config = dict(
    n_layer=11,
    d_model=192,
    n_head=3,
    n_kv_head=3,
    head_dim=64,
    d_mlp=1536,
    vocab_size=4096,
    activation='gelu',
    norm='layernorm',
    norm_place='pre',
    norm_eps=1e-05,
    positions='learned',
    qk_norm=False,
    attn_scale=0.125,
    bias='none',
    tie_embeddings=True,
    parallel_block=False,
    init='normal',
    init_std_qkv=0.021,
    init_std_o=0.00448,
    init_std_up=0.021,
    init_std_down=0.00448,
    optimizer='adamw',
    lr=0.00139,
    lr_mult_qkv=0.7,
    beta1=0.95,
    beta2=0.95,
    lr_head=0.00429,
    warmup_steps=446,
    schedule='wsd',
    decay_fraction=0.894,
    decay_shape='linear',
    final_lr_fraction=0.0,
    batch_tokens=[8192, 16384],
    seq_len=384,
    doc_mask=True,
    train_tokens=200000000,
    steps=16737,
    dataset='wikipedia_en',
)
Each number is 500 + 40 x the weight over its row's rms, rounded and kept within 0 to 999. Layers, rows and columns count from 0. Numbers have three digits each. The size before them is the row's rms in percent of the matrix's.

# layer 8 MLP down, 192x1536, rms 0.134, rows 0-108, columns 128-255
100:481512496492568446461538496511494576470566546551501529514489494462551557487503507531469444424534473505515511442458483557464438468555453517461539515520531490539501480481464485521426418439532478532496480603507504461455509424547551521532465489532485531520471477489472490466491538518513528476460475505482465479491505512527578506506489358481400502426466451461514533536466570541470486502416
103:498497558450500460506445544579557516464523518532505517571468434456506510488513468438463565518446470476559466582462549565537541486577510467506530484545517545524468542549525532474497478591555383563512539534475478487528468535495469508479551542519466505530487524585582520491531467561490430548510556529460495532505520545546497486521488521556429460450473574464454509497484512490532501460560
098:535498463476489457454487505487518490475586477527535459479482427484513544469498428496498480521496456528491525469457513456468495413498454540555513467543504484507519498459495506522439454517444456522572511501495509449507493554460532445503538491527505491506542483521485533485524570521500406463480484491507508481570522496451538487477504490495539441510471407454435490582549542450487500494500
098:481551494494400529537497466438541456522589534491457492499511550570449538469518502476440559509525494458493451452495533500559496401524545498493514477474533489502472441520491550559431504532488537481460494456466517621551513480547526498508510474474563498535482490499468496480485496538501524486517487500415524431551468499490510540425566502548469523456456528457490504507488517592485464559423
097:548531532480506487501466499541506471454430575485450544478537492501495464512509517468537527523511518490518530434550516474486460465491568478485446554535480553441511453500528590435530488511469485535547525519475494497522441401426497493499531477454555490493494509477523474513459525591514476498482548568508515512519521467500495528471441517573482499496509471457532486425565429457476491471516
099:491491528484429449538485503538538527483498572461533546504462517472486485455412504446548484480451498507510579520463426498509429440520503553511445452481541536489433558551499531538537519549534435430537500468468489454523492510550461511474528502454564489530564557520481475543446523400511466466513504490552540454513441446534411554429593575494414488513533542469506535553513493530531515442496
096:523434469434474471528497525553482519577536547528457524503519532469442551520554460442490547511549503571462511493457544546506508415540531536522510508523540511546438576595480498507484428545536488453464537539504441533510465492461502527456526432403454485566543525468507523521515399533480473540507545508494494480378509539419464479468463528534451515510503501482445523503521417576474470493492
102:512465472469568526492528535489499474552457557515511540509447550463516553507511532554498576584541504507545463484529494515525484503470538455454494505413567508600521520546518508517480498537497518448496502425533494572544510416557562499525533544517525525505490526503496548533490456466521460535478539481498537511534512504583470545520482515437539544440517499395554539486494539472463476453444
103:481506501437450490577498512492473517491503513467561519444546490504517434517505507478530534515504489558530495477545529517471528511472512525527450513562533500556433512509514514528419529460525521476568500518510520538565515567516599444516449544487506474487460431463528507463509568496424545425541482455522541545522547550482442517474561528510502490532444491504487480517542521587561511509495
095:483493535511478526558479487496564523428395522506498537464468441521512530413565501494489536511463501552528508526553448592538615415528516482461446550480527505486517494535462493472437523530514553482543468558535482522511516493447410504473555501538537552493543493407496442536471544477600463491508465499468480445459481521526501488478630572539491465458526486523508452536467504537464512496475
104:489496545483491471507451521510546534562522482493522472525585468460410471512513441475532500493526508473560507541513464559453496545527540577533534463503444481504543570477542497482481478554505501486471497482482563535494504512427536544480501481544497518532519463522479507515510473424469515532443522496488473526463609428516494542532461503548495502487512437416568466506553489475483467528487
093:514493461507534497452472496496440490484514428532535533486522498445468537544506528515545529361449485404481499547568455442423536505493412513533449570507556483457513493529515480408432519466486434520410470495490464507504500616455543525483556507483527473521463503525515533470520496512501503507479542450495505516552475474483458510496476506540513409515484524555524543570508481538525516421468
101:533494523470483547494474450509543482555493542513489437491516579479456495509461568528576489580494475406471472408455529466452487532463506604456557498485519462580566513471488468509468541557457489538459527510480492493519578443538536486611468501576532531485476520544477511518506440511443521536489529489511498573534533475498547477522566590514443496508484469532560474486529569539481492463503
102:524525505501454450522492484539529633442392505516535423403486477540570559492515500491429458471512518493460498539502532478546531504441552491513516498592522508521559569519442466591453491529504554495461450497479521537551510538474553544469525529500514493473498498482532429494499523494464509489503503478535440547458471565425520516574537537450483548484493572576534482611431438510456499497513
095:477540548548536537445523491519507467532531499488575437467558500440567497522533574450509521437583482466523474438509601494578490525511433422540482511555483547560537418467540530522468526530487556543488467501504523504520490505495404502519547468450522547444501455526523511508455421485510462486463493543492520522470552496512566463465507551546440557445526485494545469554500537466446586470542
098:473428510534490550502507495460562520484521495436577528453486547502473501577493525500499424427545502503494554537497450524500523536493520534516512517511601515512494576491444483569504467512466619526505499438513525509459556454523483544505504446530459458508397554479501606544483541485482537529552457491583486453442402543541529529512497469486490471552495483539447543532544565496472470499463
104:474431455515462473459545503529456453457524498528422477580464427488471550462504419522519457467464471472459464461577453447525546503426424487539550488541453501500480484500490417523548463490466495476484550566546489538453472458518554432413452533504536463510558529503523482571485450423507560458459484537494507530467490450472556495451509498503515514444535490505525521541489492444517433551514
092:497502499489433454472428465540535522475537580516494505589537481519489479518511463469456481544587483537499527548482489507491537481480524551479516471435484500441499505480511574483464542552500484500524479516501478527561570474483450570481451413459495468517425548443483544476517515557428476559470449554453524457497545546587440511601466511566505442462437494458422477541537520522550499506532
100:574445508506528449529460490491562496421494439457519573481472454526550464535542494553495503437496456442471479496505487494512423489545480477538518482438482511516507535497535454487444527529528412470379477510487460497476456525519541583561475501420582543468504498487444493538486472449470557475520483485424541494491538435459470480542550521440445517483486468544515535495510455537490481439544
088:457521501571545477499503499511444534499483419516460513522426547535501543503431511535463527423508499473421473499498491492510438490502437528523529516492538605458551511435493533531482453443521540508496494472518502530481521472510456478547487475475575499528529543450509485503517509464550514575522517482524550491457505517511507523479504487553552462494581519457478517525510500516459534537589
101:493494438501446492432539464483465510508517469485471516554507419513492496472490496506502449497426504498536496490539491512481434518543483511449512478433498485480507445547520536499506556547481568542481450500506479473500429542443395462511519508513538481437522493492443457552462603530559489438497507464480457490510502512500490421479518608539529472441496504496534497378449544536497476531587
094:533504505549510453486581513491478534505464455560432581488504497549492478503548534516546586453512519472497507571470502534533415558518461463457482501431478533549517490520501565499534474455504529481455488526476491523515573529509512441492442599511474503406467545485453485525535517494483509464522497463581482560488504543412501509527479534505471451521524494409517549506562461509486453425567
095:495455508528539567474534475536456497507417462419518473491547523475611513448531464533449471516481469495462473543531417452535442495497515530477548504528445530530455435473484434541465518519566532526524514457476462471485506523482503424473466623536520494465477447499462460459494526494547492514511450540474483530540545492537467487605458473503477579511476471432468511427492476506484460509513
095:541470500528506517513407456495482538533442491479471486525568501499521532508526514453419600549482500456490531513502457503547500513524557515460468448453470510525567402470508576484492526503538505502425503473534518544491450450365440502534511518516367532498493517528482541503485444489492522493539471497517456503494460453459527476428526549511547546485490510522576507481537481517557579470523
096:482533492442509457581497534481531540442453516514502517453478469514488490461511496500489490524512516471501535537514543456504536468471525493541502518408515542510465536471521582496514568501406573466477500464478439591522549546589549477482495539569458510504502479480496481513507469496494570467490520501532517537558519531536481567507475510507501502477591463530529498448489426531492554434518
103:484499521516483435488604499480504508529565547509523592577535518479502487494573465473533444478503552468447494524542498490503508526451465556508462507425444484481539540508494529497547508469518515508498488504516506491500440463480455491528450497481568543448461478457445533554578467495464512520476469512536499501433539497440516556460520472557507523558519525448475490547464446596476455550551
095:498577484497453503488468531436544554618541563548474563535444574538512495476530424546402465468495525518506534517498523521482522428507442414482477530447478465536527511540482456519504494487538533576470497526498528509475485523469503532425508485556421575535500526495569494537490509529545489561520527498460532516514525506530499515478468600465455441495491482539493521454556483523573552486487
097:517476473476477440457530522542445481471526460508442455478506461559498505534457444511544467497496541520515457528544502537454557560516509545587489422532371495516462508477540458487547547516490468518518550482499495501500528562530537520578543492508363444549463467546530497550474498497559534493478477464476510447468541532456475506433423493442507557522522504490471528543533476458429435442501
095:511456508536491559441462521526469488535517492526551532493480473477441565554530540468400453472532540550507509465516490525551509489535553513387555507478526522567508532550480472558589523566492434491530539490522483447448428446451495535540449437537486573510462518445554451481584471548531495499471446535466558454541531532536428461507476472443513406512533454514562495490500524536481505511456
134:493525563467557473526467472492449515526547510500530529509520614459470456489524469426481495487502440536495525505502432518488530575527460457448533507458542496527536508523477485467543513532501459507442504496501539432489478422456480487478511490546543494544519459504493491467451543471435487551466477493484487347418473475546544463566483492534475510491440470485525403512539456506506531532456
097:455466481545363492453498548468525502518479512487570475482437500547458495495513443443510537521443531510529508544511521529465533512471523540529480530564514480560533387492548500502497494505507524559467486507509500520507479422562453433522479446460580531508498532515524487548539452512537525488536562572483523536444523552471532447574523533451474466486495516530553573457538542513528540529442
095:551474479483419492446464527506432452552555511437500490499465448445422585540498383530507545544493537422531491484454486512511493544491440516435462477444556518550523465492534476454559483547522455468441417532459479510450519529490566467472478498530491513453411517495543465635533418553500498430512510484494471540460478514506556498495515496538410511512457439499515540471461494492482444529534
093:513534519508568548503513431441465502458535466449464472449489502431488515465466486506539553501489508496459473435480556412468514431498455490486510487561422458537454508563464435455481575438480453496485440500494490502499495609514522490461477471552499444463506466516513552537525506518501466525467493487564474536474459553518472465433541430572435479454522504475499536513597588505537502506525
098:524465486525458550451499529474486590502534529478520562477504513477396513533458540547509508500541483504558527430492494541471513531502513572531503513484488499523562513492453517428485494505510599461540522534511517465450496549441535546452492468469568473501553462544452454383518529515475495514493534460487482513596518439529490490491551439521568502489451534545541565472484548548518487508452
093:510472484482515479442531506512539492461539519575432473509474427567402515528554576428498575465583445462527572428523503559507430510508512374551523489422571517516464407491511489487498501534428440531537451476536492507480538478475430474552582563488534525536441510519481490550490503527488391508411503543450470473572531483486454527568493534514495497531491453513531484523460460510470521477455
098:522551515459555548540440468470519489505576431506566526464579504507525404472473512485522532464464519499509517545559517535525516523514539435511514462429521518473510471441491494534554506445501499475591441485466526521433524469502463500471507510564508510466539487456494459492521510488557609439531475475496542443503437479443460515458530519452489430567584545517445544470474479558481481448537
104:428516517512514502541445570472478534511571492527551454507561513493525457543531536518469473528531511491510483451512575522475494518472509541506522533474517563429467526459487523505486514382520470495510499503473517535496518513422519520472588547540493555458521471436518506458514514533511499514457560516462485487467440478514520517540550508529496573523520519469486518502429484536517473498505
100:487519536538522478533554488468480469553551528495453429547513491529592509445465494481463511468500486451479506479417504483468485483562497505507434464559438495497521509560475447454540503469540439496522496537542531482483480511494559524506517543481496497514494473522467456472483532529447417556471509503501518549423577414503541488493555500516502499512491527490447470563554474581529521381520
097:528462561433478451482483506570544487551475476477433565486551546565501540463510536471519497476476450492488481475495479496457463478495544451505537493526575558440513545466473482489513449522472529534421573539504442485516550518481508541499533456543462514455519483492480432503418496468482521550559498604444551535493488498487519514462492470466536524536478517459607445540466477536482425533458
170:466498402468559468498491466463529438535500462500459452509506460539512457556440528538483509484495600492440478501546545480567412468513596517499476441500470486526486497503590496514480495489572548425534493493494423582565527517530468503489459509423471456547453595455480468496442497462517494472548444547514503553565462481444479467457486492490475454479521504505455610462494456486533484447499
093:531435516491507523523564499494493493533585507516555446497509556534421439549456475496498449469469449478449519509518471506458530464490484426482489469484494534546445519478500519559474488501527574508476539522498469604490575523530520548468494486553500500482452511494483507547471501495499536561541514508480461515551514551578480483562491508465480461387541510532461511470474618461475513498470
098:478488533481532421477547538474562468560460432495457458500580522490524515413476477493479489459397512512524469573502510579443497406525503574537463464573493470533536503500476516543465514425542608489549462532507498564516401492552498536448523476536513522511461513451499542514512501468527523523595511502464473441488540514475481492434623483487531504481501484489514486593501489519546440475491
100:440436509477628511463412468502541530487525499514511531514489521500557532479490569487456533497501483459473531491553545482460427477497526584495504491453442515499514542517549512495508507538459520521492531483462533476472559480500560460562467490547462497524571446494490490536502562505565501514463514507515499546428480483561474487555460473476544474516522433457526526442525513522494478460481
097:450510497515438476509547534519546447548478505440505465540506545494543443532455479504516403564528507430543500577521444403460496544532479508461495540453516482541464483526491489521484572451496506465529511464500491540517456456540476470466496494457539472440536530440504496575504512514547508574569489487523473477510535555492503454567499432522489545521552544468460474542433541475415467505540
115:521499411543505484532506469474482451526505541495475523490511493510469532503450465491543485548565488496484643491418480495511520550516500466469504573426514481505522471499445486490489521536473521523476514498543505472489471432490549542509538463479549498550619480452492475519445522468492504466434505514508497421450489492527494570502491560532579497537499508515555497575490514522493498484461
129:446501481530431490500503471503459412555463442443515485496517455498504459459480512399485481491421419524477493550532434512438538529436489411519506547478454495438448464557471486427420547477475433458462501469553486514427418508465442486486478461482463521452494505448456550500461497519466437511515504524579493515547485516431498517567511484429456465448526517508553458477523522547539578532448
106:506502528475410549455481513504549523501538519545488606498459469412498520478486556509434410486507518478469449505462480524451528536521485502371525569442553511466500490511548499461495643495465430452433483471437502478472524463476520495487497542523573497513514510564492567499518492509552500483527494491511472408542413484607529512540417486545470461515443471422535495427473472484451426547467
091:533483487517492534477527500510410487527606506509511557540561590503489581520521476522529493530486487529542516408491537461463578479466462548566530495576411530443550485504502498459515532528524480508573467539516486524496503472519485503434510536529506452503549521476554511476518464494499523497458494510548574482520502463463560519493449430555484606482492505418481477437576486503563583423457
096:443490443524573626532487475433452450530489510470525509521463522531477477474475580469484490566442534547494381499580537404503531544426534533496594517499520527532517549519480511498454543514430412503458514454528480490514461486535528463565465491567443450442503518493517510459476496511540490522537478518512464501588461487524459522511512508508571462507483531481508542435504516519526527533521
095:544531485517456523528463538559584500455435513514542496459522491509508579503488468575498423459530481476480450442423470521496553476440485517473474484534584480534528490509515492519484558471516442475496578504534497471462538508492497541484489508524489521527468444479494517429624518517443510497445444467503511450485468457603442484501514537435441551489489481535444484597592504512416477531501
098:537463481414518561385563426457448534527482481502466502461439530539500480530510512516483506536515470478557503470578478491514498477498526467489557448468498556493423476499457541528535535517491548498482508485585488548510516490574509506568515578528424504482549502426501515461515507562528458586501492504456516544546468488476491460510509446479574436577504571457556514434512476458508506466543
094:519455532497564447514496499452404594550465488508461435524435480492536474499397463509488457391470460490477519548492581536457562528515423507553518536507550497463489540396482483489504454459495499468535415469520474471527556501492503493473553491541413556514482460475527570509498547512454484453507507492422422489463557506453386506463498490498484543456441544523456463474458525443527478502500
095:513511478560455500457492573537496529524512520526515500500447517550444523470484473451530465490544494505477464486494434514492511530527516504486458483561477472476520497474496574461565535543473537534507495537525476497454554507545483443497430500478473503496533546511561498510495486453535508477509549532521524511447497559502492518505539495475463523541523615568540517469460491448484418541495
097:494522473434448505433462458481495500485437492514475593483512451499540526497505522535541465373484508512450520449486523435519514505412469518467497519527458419511442517524497450608532494462470499482525538513449473403522471559529375467462400593472574490434498447474434453395490488526531494486478467486469506559589505503503498509462497535447451625525443465487546489531466468488501503507518
100:553541527475544517508508499479580466526542468505457505526519503515465552510526482524495487503482479491522454465454487483455518527473524479489501512458479488498548533565516483443551512492519400551478555517484524520520518531441547520496527420491501495476554529522440467522526502474509486547491528477490517512438454434461571543523492474534475478464542490531439507519504472539489511534518
101:463488485478494484448504463553519564445527515509539453536469378479446482556466489541540546521530449516498572501513524494465533588485472486484497505510570522477453501519537467551566457531532473402422486507510512474523459489521544522518440485465443511479479551556478543509503517556590554566495543567504507510534520510539531475403518492522474498488520424530554512492495441426449514535436
095:544475473511446489523476482522501457519543471573510478570492458469491448481515574502478515542458522491561501466460586515528615547497467442550497558492492476521467455530497502502492559503493496519569525464443523509499465525410519539508525505467507506486480512507462547494517525505475450490497486525465523510509535530505486381463505465448511505503433491508504536522564482458492422530468
097:477474527541435523530449523508497478519601512455503538496527531463382482467491509513484466475546511495489530490538462457476488493466545510519554498530476514562498505489451497523411556513489597422483536468399452518492503557569454482583428499461467465481475572531446502519573470499524610504525456428520494584502478483423496411536507418424483527501479491503486486538426561532558465543558
095:500421517536462474469513528452440541523500540536514567480537529386423539536434470525445435474542480452540490514485496557456538502519553499466488465535563484504540492461511573449423464505504432485496554435513499498469492518518500441456449484477435521536519442610489518468526488545474431491484508405524557523589525488470414445533452481479539444496492431556476478551476505435502492485536
099:488527565499544493480467487468469435532493527447501509460479523457494512446415509466511503487545515437496459467584493448427491498439477552458493486527499521409437468470533519410448520504494493596356468489484435482464459458496535376495487501462553479446464508465539527447473448452555536472440526481521410455485515541484580531543528553463449481533514557517498463474394503558491511532443
100:488506539547563507603631484506577444556540495532521464493428423499432465535510438474486497478486435526424512469484531496540469446524537566503511515508519496548481510424509514499552504473544506573441513538508517555498493499493502504495579496475474541483496470419477540492479498476458495505499551509501534492550441521497470491382505468533499542592538527520446465598542482453526548566532
101:471443495523564473509524511472558487373433520507531531452475526489483608524496558472460490473475498536530511525509516458537488470483511536485468485527469530455546547458486518455512483411494555483495447517540527487477465570459471502462584485537508516530513443413523498536455518487439568492539470487486546502487414524432541491497523468441548564552546497501458463589534531560498492534495
097:434404486477493592477506452467451522447547535493492527499515514451514410494553578532567521603524483476509469432571472480468500494524463495519478572483483513494546467441544526438550522473498475439523477443460494466525575547588521493518518504530490498522498460599481433559494489516564451465465537473521452491444440544525468498453507497564491576529556531483474512463535493432514484586430
096:403517516495526468470501535455491510504493500508477526503488607529444488503467526437421517548512477469513513550433479547508488581519541538522459480541504530451513562526546543464504532547454526509444527483508461511527497506503496526517407462448459540517506488587501509484522493439471482562517575523488555480456505502547515465550502529564570427457568444513535501492528541518436506580559
091:502505501502460508464456484475522470538490546492506461575514359532533543550488519499469429519463480510531479574589484549493492479500472521541435451541483503505531529571524505479475489497534462492541527515510510517468514506507480518469481499521533418514507479450529558459470487544458513479541483458466483571493510549459458459520594444449512442511538544556496465510456472470499501475550
093:506543509496510493475556485480495443578514420489440506485532429382499498502482483507365563530467539506580468532482428489509494500515546473495545486426451496473534500526510477429476519500472479548504509437524523506476557460524544531461510552519480458500513479492480489487539404486436516499432518490529539488498507483497513497520550521417548462500509503489534483518511500456575463543546
093:549518535490532571532563464511531452470451568509519427497546533463539493507571500576515550489496522493531480513542560526526502433504501499521551521560497519471418521487535561556505483448482475515434555508492496484520484485499427502510498508555476500553469517601520529522536575470518535507451532488534515490510506538428483559483525493491437467501500507461569441451449474477493491565559
100:541491458435508466537558526508477515540449509542517414546517472561477431493529468503493588597516559552542536586487488503510486490526574468520516425515407512461499497530498594479613520449492561522592569520511524541475543431490576510599556469524473507546509571515497457456443550496547532484479535499573495515452491554481454533533486499528578495541532552489460544446535432486489511542430
098:557522483478560522488480484478520458491555524449505529543472503537613531501510514480531567535470472484460513497564503438474518502430460520492536575464516485505497476526461514520534547412442528526492549445494538483555560510575523498495543515440523542443598479515471493522497509459492600498461461491465537427546456552467489552395511589482505467462456525551474524396496461529479496472533
102:472403573501543439544498490533440485514572507451523421507513610559551453454512474506454513373537510479429493598481476447468577495502501519541496507491570512544498459518488410549457477516517513532553449489391512580490556556491493464518481482584437523497457495529509546569490507485407479574525445518446405473535478414536547482492420503486512564561515504453505474527503493538481481413510
098:510465495435493519527540513587441473518442520531500523438482541475481443537595511444465512463486537535514502388448464487476496529517475436413506471389527530541507525440474532403545471492508426520500515547526457496488494395465499465548523474514489537460523490493533494444465488516470517512456501509529457531529484456456471507546474572461532520383453488426527493412461526529516480554492
101:467547407511482502496507562496563533471426408496471512529525450531597521541533503500532464490492430543508481507475439469480392505452517584507512538590546457450482513468488431542469501451480530497540538436523478500503511503502484525545503449590580431477514517508462457418503510490565505517536482505500510439482470492442449526488556485481510569564498511554467466466480522472545535503509
100:444494536505564494504461511482498485400487515493522566553589471538550456466564534519474511533481546489482521505435500520453509638490502469541463479575454467451523509451488457444472536562537483504438472513498452469453496494541500519460531505531497540495476531517544490452462529502515533529576512448576561462530564393494491560468535494477529452509530531556440480502517550506516561468533
097:505502508516446522483560511504497449492509463512434534431517420550460479438463519474559445532478497473498492398468551508512426506568525410495557481511466546487549561469490485492409441486501549501482495497476495528518503523501394432527500510562502435508500517469519480453525452466537499429518488435481477502513511493476518494515522492455480516520499482503536440600486493517555450563495
094:516565473477499562523497501470551495472550554486507556544543432459558484542483442505535500392589509590534430608449431484515536551483473481521436447492516516462520509534541459458524481483514408509573440495534499529481554489526460516501481509504505492503443433481486551516545501495521420521524495485542516436496515492546497521488482472576535507469472474441439542429510516483562545474581
102:507448557553459506475474448545563510472530484474563514441482555428448515525503448564548392444570523440515473412494462482558491579469499544469480540449523444475554475448540487560506448560478525508521458488435546426460515492484539539547492473493474525543484487526480501495479432438520557431518485504505610457491491534533473467418505452502494563497454482495533513501426493462520494488479
094:471511517490550546449465525494534483527469509487572405479572493564504466450523583500510459469494507545531559502568520486495463545500482529551524447526405456512481562501500494474465500508522467467514543448549509495485506496475498406541570498442512502465509572477505471456455516498514476473541506566553443514496457567426552591498500483481489498443577543471531453529488463463545493587453
100:593553470436451508524498443506505503551467470492426506534499445555481552463371467449507557471523501516518495534451502504493520543514552503454490533467465506505486434502461508462457564493499495535532476533489479489528472500457484558588437475520516499471481474522523470444560572542490433516501513538563442504452497455445501557467551496430511440484481491516475501573483470486529557526478
099:460532522529531514566422513511526522415512524515438455519551515518480500470461474523489525477456475502412504514534530504502519559471488513578487531508517515488529531551463466405493469527491479519533528454473508465477452563575497517433583468439497526492469498488446495473542470472473451459463525445505475561457476410532618503457488428505508479545536471539532475485517475513521560484438
098:486470488501533524451494514516455535462505510438545536495482482398543518459530471531465566489469519427454511579485379506514581509505504560530517540402600480420521527471453516421505431457509455492393422534507501439480499487429535448536418512525432529496503466512503512520527529556477502511438444484544457456503464504494501484547512464477527494508516495502468494451484524476411512496548
104:456413545529486543414546533494436564510481496518449421503483468484487484484536470570491543542465536456505476536525550464476550546516426490555445454417497505523574544558553459514521503505532479467397469516456546455505463509373579541540517435511502485490497524564498584479551471522466535477513541490469510476469545465511511473506472505490432532430467427446522464544512478487550515533521
096:557534509527468478513446541461460545517560531523546487500418589472488517504552515526471447494507558489471446487450454465440566519527421538442505510513519482480543538466508489443551560489485437461464488549500508432490504462533488542561521500468439502510558540516510512523487514491479438547473498451516457453510515489546542421489470456532465434549451547509467521463543427458472530508447
097:514508513518510523453407545477520452563473435513512500457446438505540484473538497562502420488473439465498567500504431550537505480480507509502473477520472514455539507492516504504542437497429487522509429510500493555444498487557481489497469505536548527470511505438528502610437483462541493424515449546490479514535543476449439556565560515460525459456529480487546487417568501517498558470530
093:510577524551508524533501485524494510509578537522483448515558542494513470519498523619472548438527512523532525461509417551523466496537473475476479571520498536508512443528494470544518479522554440458499585513517558499504484512538423519555548486531554509485544480523527542483530527442484512461511563492460556506476501418526518458517556513527576504479503515444478524516513502552496539455480
095:550559468480505450469530532467524509573561454516528516578512567416427510481456478516496558451458486533506448498490464512465463482566509499450540505560506431520496506531538482457462496556507463466472571474575539528502488477496528520460440550510487509581459504548525460528531471494502506574500451485533511532472508463513520486503490526560540454524483462533520522526540553474556520527527
092:469485514510464562484454573532555530575530592563511427504520501606616548483396505534499519479484487451502506515515579515518485552510502493474416538479467456499495478519469462494474431491469472467507530464530448428510568524498534468506437472522494489515434442510511637491485572508506475518510480521456494515490497536483503465485536456493503537496506531463469490513439514501528495511529
091:477512427461577470524549515547522605508540529519512478550456496486483542499506486469500560520460538518483528511475477524493532516487440477585482581556480551496532505380538513435468516453482508470591521580441537490479483488550460533541512451470538485550459476500555507502548523507474448553480540500490525437524544502556567451560541493478446535436504549454472473569488543521544497553587
096:537514489542509449494517518542578526567483486512508503467482514484449587493531525476577522471517459441483517504454479509464501486472510496472483416539465481531513530457518424457468460469494514534501488514498502438460456456407552529465487452539472440535480450503451481535502492484499469559500513532523589431488495489438543488528519416491430561511466489511476512492449537476442488461480
094:607435507466491505487520500551501513501438543499453575522493510541414526519523546475487529614495506554530521457437499529514505458532459565445569464482444458527465445502547507482496536561522499483469566507432531509523475517509419404512531495485475488474545543494565502517491481479463439490546551481489527486493520527518548519543534536544560444477491439431514451453554533534494471483525
099:484533532456541510498486456585514442531465470488497451463432616566533478489450495549491518503427497500479524473531630495501524429459454442458524504526525454532456558519519506509514494532486468455496563481476482451512577498529443544440517510459460522509541523461533523506444524485539507482511474523490468497512551468489545517487475472534479566483508470503488462477470476559465533455460
097:579562512477521502482462503522495494443453482495502508540497468514565456473502549509549548602465487537512511504548556508535499469496477446471496449515456485572438462530496496601436501489491435492508495475552458486519481492532476506460537533524489548478460525518480480482487486529448490497568464530490455490516549548553512472352508485442477574524536501561499506493463479500466493457532
098:443551496488481507497467489513523486467463524512494529489538509564510441509508481490486517520514498547554505484539539512518488470515531519515466514457575515521490522455514455570443478427451475505492481491486533500492506598503497463589489506450447478514523546495566487447499462474512492430549529485614474480512544511521496484523446492488536513507477497496566508544444498457492564528465
098:450486513518588473401491484531539511597566459500549519489490543474510464548470506473479549575479451466464534511487487531524463499494474496513482520481489489462520446477475439410556526485492391561499475535488471494493494475469510452532488483483447517552519477456537475551386552500525476516478532506482481405502530564511544510529433463576477500565550547438474414555493531449507502567459
099:506452493529536565594442563541394490519399488516480526471456498464500479573437555474528529564536495534528456461494545496502497417603514502491541419442506476451440538511489575456522474492491477542492485469480467495487452507529575539524531445499503526567464494555536471525453510535538478518498480492475535516495492566487496495513520523490487468584499496436545494486525471490472545463467
101:532495416525591467475575544552551567476503468473492613519492520517559542519438427430533480511470487527490492526524530504497446478481543443517473493520524494557499458522485495521447485555493519510518526517495431448541553468477515557507489457532512516496505512480461452485466502497607530547515489499544547489581441521545527503519437459486535548493508499503463503517506470440510471497512
099:520535588535527523545476483510474578500525520529520527507583558536597435484527554517541565526462484515466490429492494523485549477531457523511530483538492503434502531549454501530523535485512422528509500553535527452481404494450571497484517481473450550478479483473501463489511480550475485428465500484436493563477501480499447495442437456435518497461489514456520465486504483516434502450447
094:530482473437468445565503445491472423413471487480535463517505551480497470543445506496503490447496544491494530556562524431495549492484511478546501541427497495504457502547511480549539488592524548476500487465497530601446494580482484475538541519443492508482499468456531423480563487452546479557481506525533507548442475524397490510465538533433525538431456542504522526541487484508498509495515
091:496542527553515533492499531533503570562505518420445468617486512522476619468449486496466541548426537532532504415502513506502565504547556595520557463435475550440469455494512503481492431508462520530489540524460526544486503497455523543451564484580476481519532535462539452492495473527518497563519460449502568399509487417506504436561499506512542553594548467466501479455529528431509485554544
099:491547517522499527523415481492499507496467513450453479450590522504518519395542621579531483508472504584493541530450443513464472475476474474563526516560487475508517533458494518513405418572480515505498588506484494514501457501520550508520517554523431463446540568599497491486515551540542433533507508469476562551506492524459458532484566541462536469495475537434500511474494534503511469463407
092:471527483510578481496478422495507504475445479500461537491465539435577496529539418510510448502476485456511478512552524455566515494458492473529568582552453478502508520480491468533532504485464476524459507518467496506524433546470523452550447496502376488429415530449470464504543457466517553486464525515517507552462503474493530469499477440501496564572486512480470524519465511406508439512515
099:480512488448540490549497472572514443490490448509537496523490554434561405486520481471493491515522466419468497481517493511484539388516542474513485530490455472556538471473464463482516429446492481481501489499592547475471486495490457593489589598463479532557490536548503468531500440531504515591489454521520466444477541474508508408495474501567555557426553457518476476517540562474429509557443
096:460538510516551485535550551543493495493530569519542496483433554498497556543562472500522575493509467504494465540477493442555495531548506575537429557498553508491528552502549486443527572537502525475530516511462475513571478462522536531470567480572520522525508506458516547548482484517542482464470520567606498473474527508498522518528510509583441570509551544517460472486519554541528471476459
094:509515483489531450499526531486465541533614534564534490469525531529510507397534541565468563463471502529462481485522531552534527439532546494567515454503479514555521507515516486496428427447516493540488440513520494521525476458492555512473522518420492508508547492510526496399508436563477494499473504485529508544484429516382504474528478494606523539514544559546466535498495441432477512495503
103:472522500503553547526482441481565496537431487473541437422460400540527407518463480420501460540457493496500513495480547486524445558460571504552489461558499461489464514457491570476468525431483502455505485487532469514497509425493525483518568487506561484505541478484478442528540511438526465502522540508490511486530478490532521620496514470504525516480493554451473538545478510552460473514429
099:545588467552485411445532513443479551478543508480499505483540455479530536495456462428506473470543528472540492485572461520500517508495502444561467413488494446493509487528509462530549515521535463476517533500507563418512506486528526487486396502495452601516522506456477544470504496511495419512449528457469495540462528549467519423543490424545543511468502489536528483503484494463568518521410
098:486517443424488498477469542511490568440538464512490499462500495451447527506491427506484447542500493489443533574522540534551587560519407455482513512435492475511515481486540515505477464428495587523400462502544445466529501552510446474461516521486508415437469508522504479522495497496464581467485527506475488452528484422547605524483467463510494506517475438473429438446452497481491500475591
145:479513577486546536510482516483530549530464439493477418498546457538504494467500536497487523502466468478518484557552519484507442429520544487534464499520461504502490509440446476556499493471489529506538523470479503553444471511537438466460487527468548454432439532463554492476517469489465553547547505507448526545507428496484531501469495518484483526504557513506465521474525531499520527549533
104:422394509496491526445464441474502550477495437515459485542490531541481537584484503502473567530478530519533509480529503532523466496493544426476539588528456513544490447503564495527527495487473534462506502453472538564499506517543470516478499514449365485553510498471488487509532480508544488603473503569479482527510518424543540532490533518524585477541539567501476523492488479511549545594437
098:553547500479463473459556553480510542436430454540491579511483453509540506476535505561547561463483477519500562479489455456560499487504461491525473551458475552492500535500547474511533519485464513501480527497464482503483551534501477393521501513488484564500475474473494558507518485507494480526538512484464504472553450504521476449566518514435496511560512481531576423492517506571500534484505